{"norm_eps": 1e-05, "attn_scale": 0.177, "bias": "none", "tie_embeddings": true, "init_std_qkv": 0.051, "init_std_up": 0.051, "beta1": 0.95, "lr_head": 0.0165, "batch_tokens": 32768, "dataset": "wikipedia_en"}
Each number is 128 + 32 x the weight over its row's rms, rounded and kept within 0 to 255. Layers, rows and columns count from 0. Numbers have three digits each. The size before them is the row's rms in percent of the matrix's.

# up: layer 9 MLP up, 384x96, rms 0.236, rows 4-63, columns 48-95
# down: layer 9 MLP down (transposed), 384x96, rms 0.232, rows 4-63, columns 48-95
up4 095:177110125084198046116137113085057098085152093134141119133154097105107169081143125130129166118176102093160120107160149108185153128160133136127145
down4 105:192145107214136129121137121110080137132114143103127123096103143122134119084129088109124148193127103119133114177137099125142123143145129129142134
up5 091:146143126093136153087151090120157129133110102133162174136110141201065156143128136127089138078109134131117085133103136154162114187133070082175131
down5 092:114136137137164085148110160180159202049150095140104097118160145199142129136084075121107212132128157161147134127085142141112098178105133138159124
up6 106:168108125133190130128159173193163157120102163102125046122129090118134162095109125153089158127149160137084146140140084162125156068143134093162141
down6 091:136091152096187116090053105175124124166147148141093132138109058122154095111179155141114114153033151117127123138136097159085141113104129125119137
up7 093:145080122090087121126092135149077142135103122093112121110150117137145147143133186156181134179117179153107118081150148134161095056135181114168125
down7 089:117164202114214098148115183071161121131095107161155156091129086114103103149123106118101050122047146145104163147104139157182092176111071113149123
up8 097:126099185136141114116105098078066078149130155146145118166110098139091154098080099133134100066151148143164112140129179167161100126114163104119147
down8 091:107058120103163125143113124090106124149161199108152100165162133123122191108172203119159181113141147161137116098128106117164120184130157106160106
up9 097:099164092132124110108109151193111119119063108139202151092154078165087096152183074175145140142117133084110144118189126182125171067068136111092140
down9 103:156102094130111107088106152117114144175116094125188151170120172131161146091126078100132109183120094056155179087166167133182144089131141158094117
up10 102:139090132135155127129099136078163135185125117173135159172135109127111131108180135174178188071127112078124177131131134083096137080079118147161108
down10 102:125095117127142119157172127149080094097081108114111100095113160089137104078128123115141090119084046165145130126096123097088109096164127110180135
up11 099:097174122129104167148134131117112162102121094157122129091110114109119128092130088150198117134131115077149165111144107092127175125136093119122120
down11 101:139137157126160128049093170121163140182180113094101092143153062126179158169138075125104165111053107089102129172112086117146130129131186155131068
up12 098:130116091118148099103144160113115032099191120126132127114075192123116089101101134177071191113114082166114152122115140107176130120145112086135179
down12 097:159113107140147051189151123133117157133097151125065182135132167192058164080129099126146113184182109132083169132143146112166130177116121135093102
up13 097:088117126134081141119128117112091164100141095136142118158120151112104201075129143177089123146113165145103104073190089117117103138146103113140146
down13 105:149176078128108126126124128146150165202171129066099151118142129109092093090052119097117168131122125077128143180113066108057119116151140112165149
up14 104:133112113118143157122123116132090122162153171098100111107114047131062179110101126085132163131115140110133094141130140126164107103093163093117073
down14 099:103154040120153100145145123087175180152142069124149129132119180168123093083161103133171103167092156117145098144151129145118136149056140098132171
up15 089:119114149094132143101097152138127118128179115117160126134169117142164138135078156107131134090065135126047185098179158150123103141152168141082117
down15 092:160186126114131097170149159164151073105122135118175185148088122157112144082093056178094075136115106107142073127128110149136072147098156157069110
up16 095:133172119079118142178086094117102115127084068171106126138189172172139142130146112129138093137152109134102151095124148131134168068160078134072139
down16 089:130107116109190123157153182130126152152147126110113087081170130077189118181144220142074100135168107153154101123141085135086120162099152153147103
up17 098:120149123126166111180157171130125094080124070100145114145127076177086119125115183125109144096156111098123062140116110143143121176106101106172115
down17 096:172120095147195155120117086083151147080066107142110133134145148136102199126139135105097144087182156099145109104126141176082111089114128156158127
up18 095:145140143098107142174174090127171135084107123116124061180106095140075090171168076052215141186079099132123146133079122168092171171164134154117108
down18 099:150105153110096143144084126149119146134093110108081140164153130065168146101171121137039132171190080107138097134123133146144115175121120148153075
up19 090:097098161140115109127078206182159104140120152117114129108138167112128153119116116187152116115228071113094106109138101162155111096111128131159155
down19 093:183110110135081093184138163074099128140131146118176147080136089131134138123107054158142111122164147104094136128143143072058071110161100135106079
up20 101:135156162100093107079224174157133171091130120148184099127099109115092061131077105133084122159109137105154104144122093123193161100184112160129163
down20 093:114181075128162166089135126157101065171125155134150135187152144134126211094154118054156143188145103169141124097127106145132177096077136115157167
up21 101:055168088130101142082109125086113142143096145131109103151127146158171174130094131148155141107161133140155149138123097099061075137112119173126125
down21 107:194144159071134083086081121094093105202152113170201116114163121165097098118139147151125156156110141115130133118090107101161167139079164112204147
up22 095:087137151130084152158087150129103144128148173031134099192109135087153174140174148108115146115151092149172147099093166160123127120141095183114155
down22 094:163134148173135104139090111183160111121093196159123164107107138116117166150082125121141081164062133127132108119073098127138091123101084075111109
up23 097:102135151117106119117112084166112149130127130129148188105134104203124064129113144111074106098167126122139188139140149136187047117086117184051079
down23 096:167143123135110136149187173125040113181159157130149122108092159117119076120131096136056154147165158146076129145156097088149210093134161093118102
up24 103:098091112130140075131103119102109134093100145064118126117135129144128102127110102208162173130159122168150073155129122101214109070162166071122136
down24 106:105134113086125166099189107102137104145116093093115127109167147141223136078170129147079146120177085147164158129128126150156091176118179130173170
up25 104:130136105093126091107140191150088145162098135138176114178162081132078108084200117125081109155073142137144157142180120165088117102138169096143125
down25 102:176089139137120173109107155124099151099213139100113068146136144141135137114095102103144181107134126135158218087103149124150103109125156088151064
up26 094:144141117150134118119101144127030122177157084129175134153170131117141103102085115159122120105129118148123102085136115094146113190126175127179095
down26 093:156120072141171155122091114113112129136177194080102151161152094125110143062131144196146080148155085123105086114122181189126158168102126110124137
up27 098:063139088118121139169170118163201075133113142115164179119136152133137136157100138063164154098220153093162148103149126153145124119099149080154104
down27 093:118151102183129106135084091130131085119142142116104096138132180121087120107132166141077139099116081104183141082143069161157116139116060093069108
up28 106:112155156098176163162186111140154107150088148129125137122140153134145163134068132152169121106168092099136120180185147138142174123160153121140098
down28 074:128212182187148119185100147124148135143129110118158163079171110132103077111094136162167096101140162155068130143138214171126134163111096113185133
up29 098:114141118136143097146146097114116101129164159070135091106129132144095091133159127120074187108155169112181123091151130091123077106113113131033123
down29 099:108152094097088096134176141108204130111184158103155130179124136082150136091148093098142128164160095146135132103139145200106087117138096149140137
up30 085:124141109086154074198123101116124096128157134132119081117151086170156095120070089204104092097150143196100122198190110109161115085156139161145120
down30 086:137116090093163173145060182160094138151122116137109123092126120116134181078085137155112074127143145149129138149085082145135135147134079126128177
up31 094:111121136108134122127170136126134086076134143092156141059113089125137184158158115066124163174152153059212104164106146151117197102102185184157113
down31 093:130172135140187095100103142090164131189127060146098090190155109163113090100107134125102100128119133149155052216143120148087158196169099076128175
up32 107:129096097166112063170133140057146137093115132158187121146088109161162162173103167167071154144142178141134114150161116163141078093120119120170117
down32 100:140195189134117136108147093109146111113171142110066073093079087092101176085170135112184130134100124113034100105174151117122201124121153114117144
up33 101:099085141145107096138119135088113145159140123099112179122091150129071138183136175066092133112162131170124103111194137179136137069126106150089156
down33 100:123165102089104147135087111156100034164144185149090123100132106141143095141114149089141147187094149103110133145153111069159158129152151092068142
up34 100:116130131100182059134191132116112160161166150143187173105147056160068160100186144129178158130117124137154115145096160123097179089121146160138158
down34 103:127135140158126114097167167147190106124138133093082159178137183103146088127106127141144152140156148111186058116086177149139162129064169143147156
up35 109:115138090143084126124127122110147175137098116124078107054138148141162112066119146104072137105107151133161117163134136137143088131179111093135115
down35 104:159115160131133106127126108137097133174080153122154105142108047104152146184090154122147142074119091088104129127108128102115130131095126128199095
up36 097:154169108129115131112150085077134136194175140118153096154130121164103078056155081102084150164183142174116161113040124100150085130181138133143107
down36 097:084114182153096151149073091095141096109092117075140147116144116138171095087154124138161061107093164164161079134182125152127174155116147141141159
up37 098:122105141131131129098099064122091099108113158133133163168123135062149079134151167052110196123154118125131156134128103109081090112147184123122088
down37 108:075125126137146085105106150164184132174127150117129080127112153168104125091077142183135161061095133113095189069126140155144142137133167095109112
up38 098:181187182120136090124178169088140109099087109146108149106157040078108077068090159065134181130147116202128083177138156130066118104118092122136125
down38 097:140093118103103044106098198112126147118158115170154180157057133159121080124113085180083068147145128102064175151152135181159140132089122085133138
up39 103:119123160098056069130118138137058138093108131091131137150174151098105088124182077149136081139090137174131136129162093083149141127159180114119121
down39 104:110118087163179144146103178149129135118100144134091117159135100165174126086235111149098102176105088126121108104163110108175146146137142105078172
up40 111:211142115130113154139124118075133130130126101161108082126145145154128121080107122169218118072139129093073175115111109105135115080124089143115072
down40 104:049127072089123098087096097156157185115094115102119137119133136124125131183120136112076132160115134090153103147164129142092154095139096121138128
up41 102:090126153104111124097102072118127103175121144090145093085107113123158112139198138090090136136051196172135129145139088112097198175101194137107137
down41 112:152148151132119072092116166131142122121146182111134156106133191111114131156097091133164138169122154111161110163155153117103136135166107150096152
up42 105:047113129081134153210132168117109142177098086143125154159151103201159149128124123116100176094152135141134129133104133142050165089069121119129130
down42 100:158152108148134131151122089139131127107122074167118136053156072181118120142069123166169172108141154114087111076123096138127182106124153103122111
up43 095:098143126092070113125150115159175109067155170156122119167158080104097146191150101117139171120152132085146141115103087160089174136147123105109130
down43 100:135107153119118171111033157125098114087040091173178120141090148107107133122144153125121136111071096048113103120138085110120096195130135185119148
up44 093:112105132111132076110183102125168159161113099108159115133093116136151146098134106158131173139136146122091152082100091099141149199150108079133114
down44 096:185103070151139140100067101091134131128138154165156070118114166168104106106085147072113140135121112156156087116179109115125104137158191122141131
up45 106:076106086106143093135166105128107139119124085064153069106153141090095155192096134131122131084109127114112088162111046175153132139114086152139163
down45 110:142175157102110142131101143126127083125145156134117174079078156125176131127114130149171132130155077092041104114127171109079125097123134186146099
up46 106:127093119110135115162118107079150124117109117070106091109126160153091125134122165151142184099096170097094168121159184090033147133086121157097146
down46 109:155091114098112114165065091093124106070146193134126137135116156182106173102072153091094155207116157140123163143164132102147136116135129103141156
up47 101:124155104184098056116157124149075194128126068116176084100128128098148162091122123117137100094110141160142147093112130180124119145087140155164173
down47 094:148094171152144154074167152155113136120100128136127079138169158096212118118100103133089213149124079160137140188131148126100082085076142124095143
up48 106:198145184108056172082100162075062105133115140145137131135133107156087111110090084112101172159121138103111113174082149141148126057121130123142109
down48 090:117149122069154141114085090157151144122119137069166107075159074091125149118116153114121104124117108170175093172116143201086142102087107133171132
up49 102:146122149103089153165123112137135090109092165153115205137139048194120093128091150157108180131142105114124151141072135109112114093110187184116142
down49 094:105156145194124100092154124179080186124133140135116178182128150067124155093113116143190152119110161156159137137130108080112157077098146164099121
up50 105:095118145108119080154139135166117085174119128194094177108062163094101110126114183117108124107088127091103115104108179159112151149199159097093115
down50 102:122156114188125102115111139138058105102099162105132101168120076099172162171153159101127151116212082130125151128127070119127128125117063117151171
up51 100:100080138110106161149108081110165075108124185109087108099098138113107135141165159114148133157088159188116106146136110131141137164072076098227141
down51 097:094133167136126070065155163152123138140174150180079163167170099107130178119091116139097162086088132112177182084093082134158111091112144115146183
up52 109:154128190159106149120094096096105057123121092080088067181095117067136120140051097075140148133068141172121120160135109090144111104180175190141141
down52 110:135164000093139074132178131147081091137135151097129134140139127147128051083156149120114101134136194121112172109142137158121090087137135101103121
up53 098:086106126139139130134151143109090066156147136173113145096084107129167135102085151196100106088148137085135137191122128124124137087104182185145106
down53 083:165143160104124126114133168155129105056090164138094145190149134112104129111142071136154134128087048138084115119095126170114189084161101091080124
up54 103:149117125149182092158158081159061151135117082137076139160132151100070140087168105090138181141136143168155169069122116215136107152149183108082138
down54 103:156138125125112100108153142175073047078097138161045056165169086129128118168132173101074124107123100101164123140119163118132136064104102120134132
up55 101:135173133063118132077130177127111137178148156157162118122157153155165099127148154134133132059128129133146161099115084186125095138165190087125127
down55 106:121094119122176162155159073123192127149166050059125125157131137137160151157104069131122099065167142157112109121119158183168145158193096104109142
up56 099:060032140107129097110106117165078096146094067113104158139131158133124117159109115078155146116120148112126151159134120169179116098121190103081134
down56 106:170123117108064095106106129103129200142098154142156123185172176151131125131077092127126122124066106131158180105146163087045112106141144169141158
up57 087:106156132105139147114157200157141075191127136094161085068150148133094178109125106125117040159090125137146139095121093146131085137118148151094101
down57 084:124094164137187144136057177171103123168120146112137160084086144154120068201090099178094109149093088112136128134130176138133136109127130119173161
up58 097:167121180089130074132122083069163113128089149133147152142117079086070085108117140108150146190105143130094072139119069078148122134133144110136138
down58 097:150137063139151170097132150137107091163135152139100130070134114167162053138109131143177092148128094084164138161178119155137136096112122104118103
up59 103:152167137138084115153135150148157091123100113176151096165131103071046120156082110130126096056159087137136169124058142177193088132145153139095116
down59 112:136135126158151135128127184151145137094112171135081121133126132082085089121128090116156103097151082087192170132114144079102142126117127156090210
up60 104:066050083115107124107089106073177171102121125130179131180128125165171140185124182173075122166116145105126157125101135116115119114099077141104111
down60 114:135142141138112164121111127090140159064132093173149164171112182136095139166137099138110149058112109131111174163141120210138170121113049111150120
up61 099:065143108084166113140100126184153135107083165127120133123154038110104150130128102046115122187131189140151142106076090100163131211160197126141154
down61 112:162178077082088094144153051097131113110137099118151175146135128096108112081129130044171073152198171171170059176127118139163132119136180124105116
up62 092:092159106129062137123151151121168135149101135060206175093112126099149103141109179168147187131115128111109133142139133146133106142102114117088133
down62 095:146050141134091137149100132125096114121111190086078159144123176126166052102087124058168127129134118186078064136098168103125131132158185151157163
up63 115:095137147134149104108139167129090049133131138151113139085126155166123142104108091157064116177120124114081133124130115183149094130143125142143103
down63 105:041192162161151169135162165193186120128157112155085123162103130118117179098157107098078065105120116130176148157129186161106133166109112136142096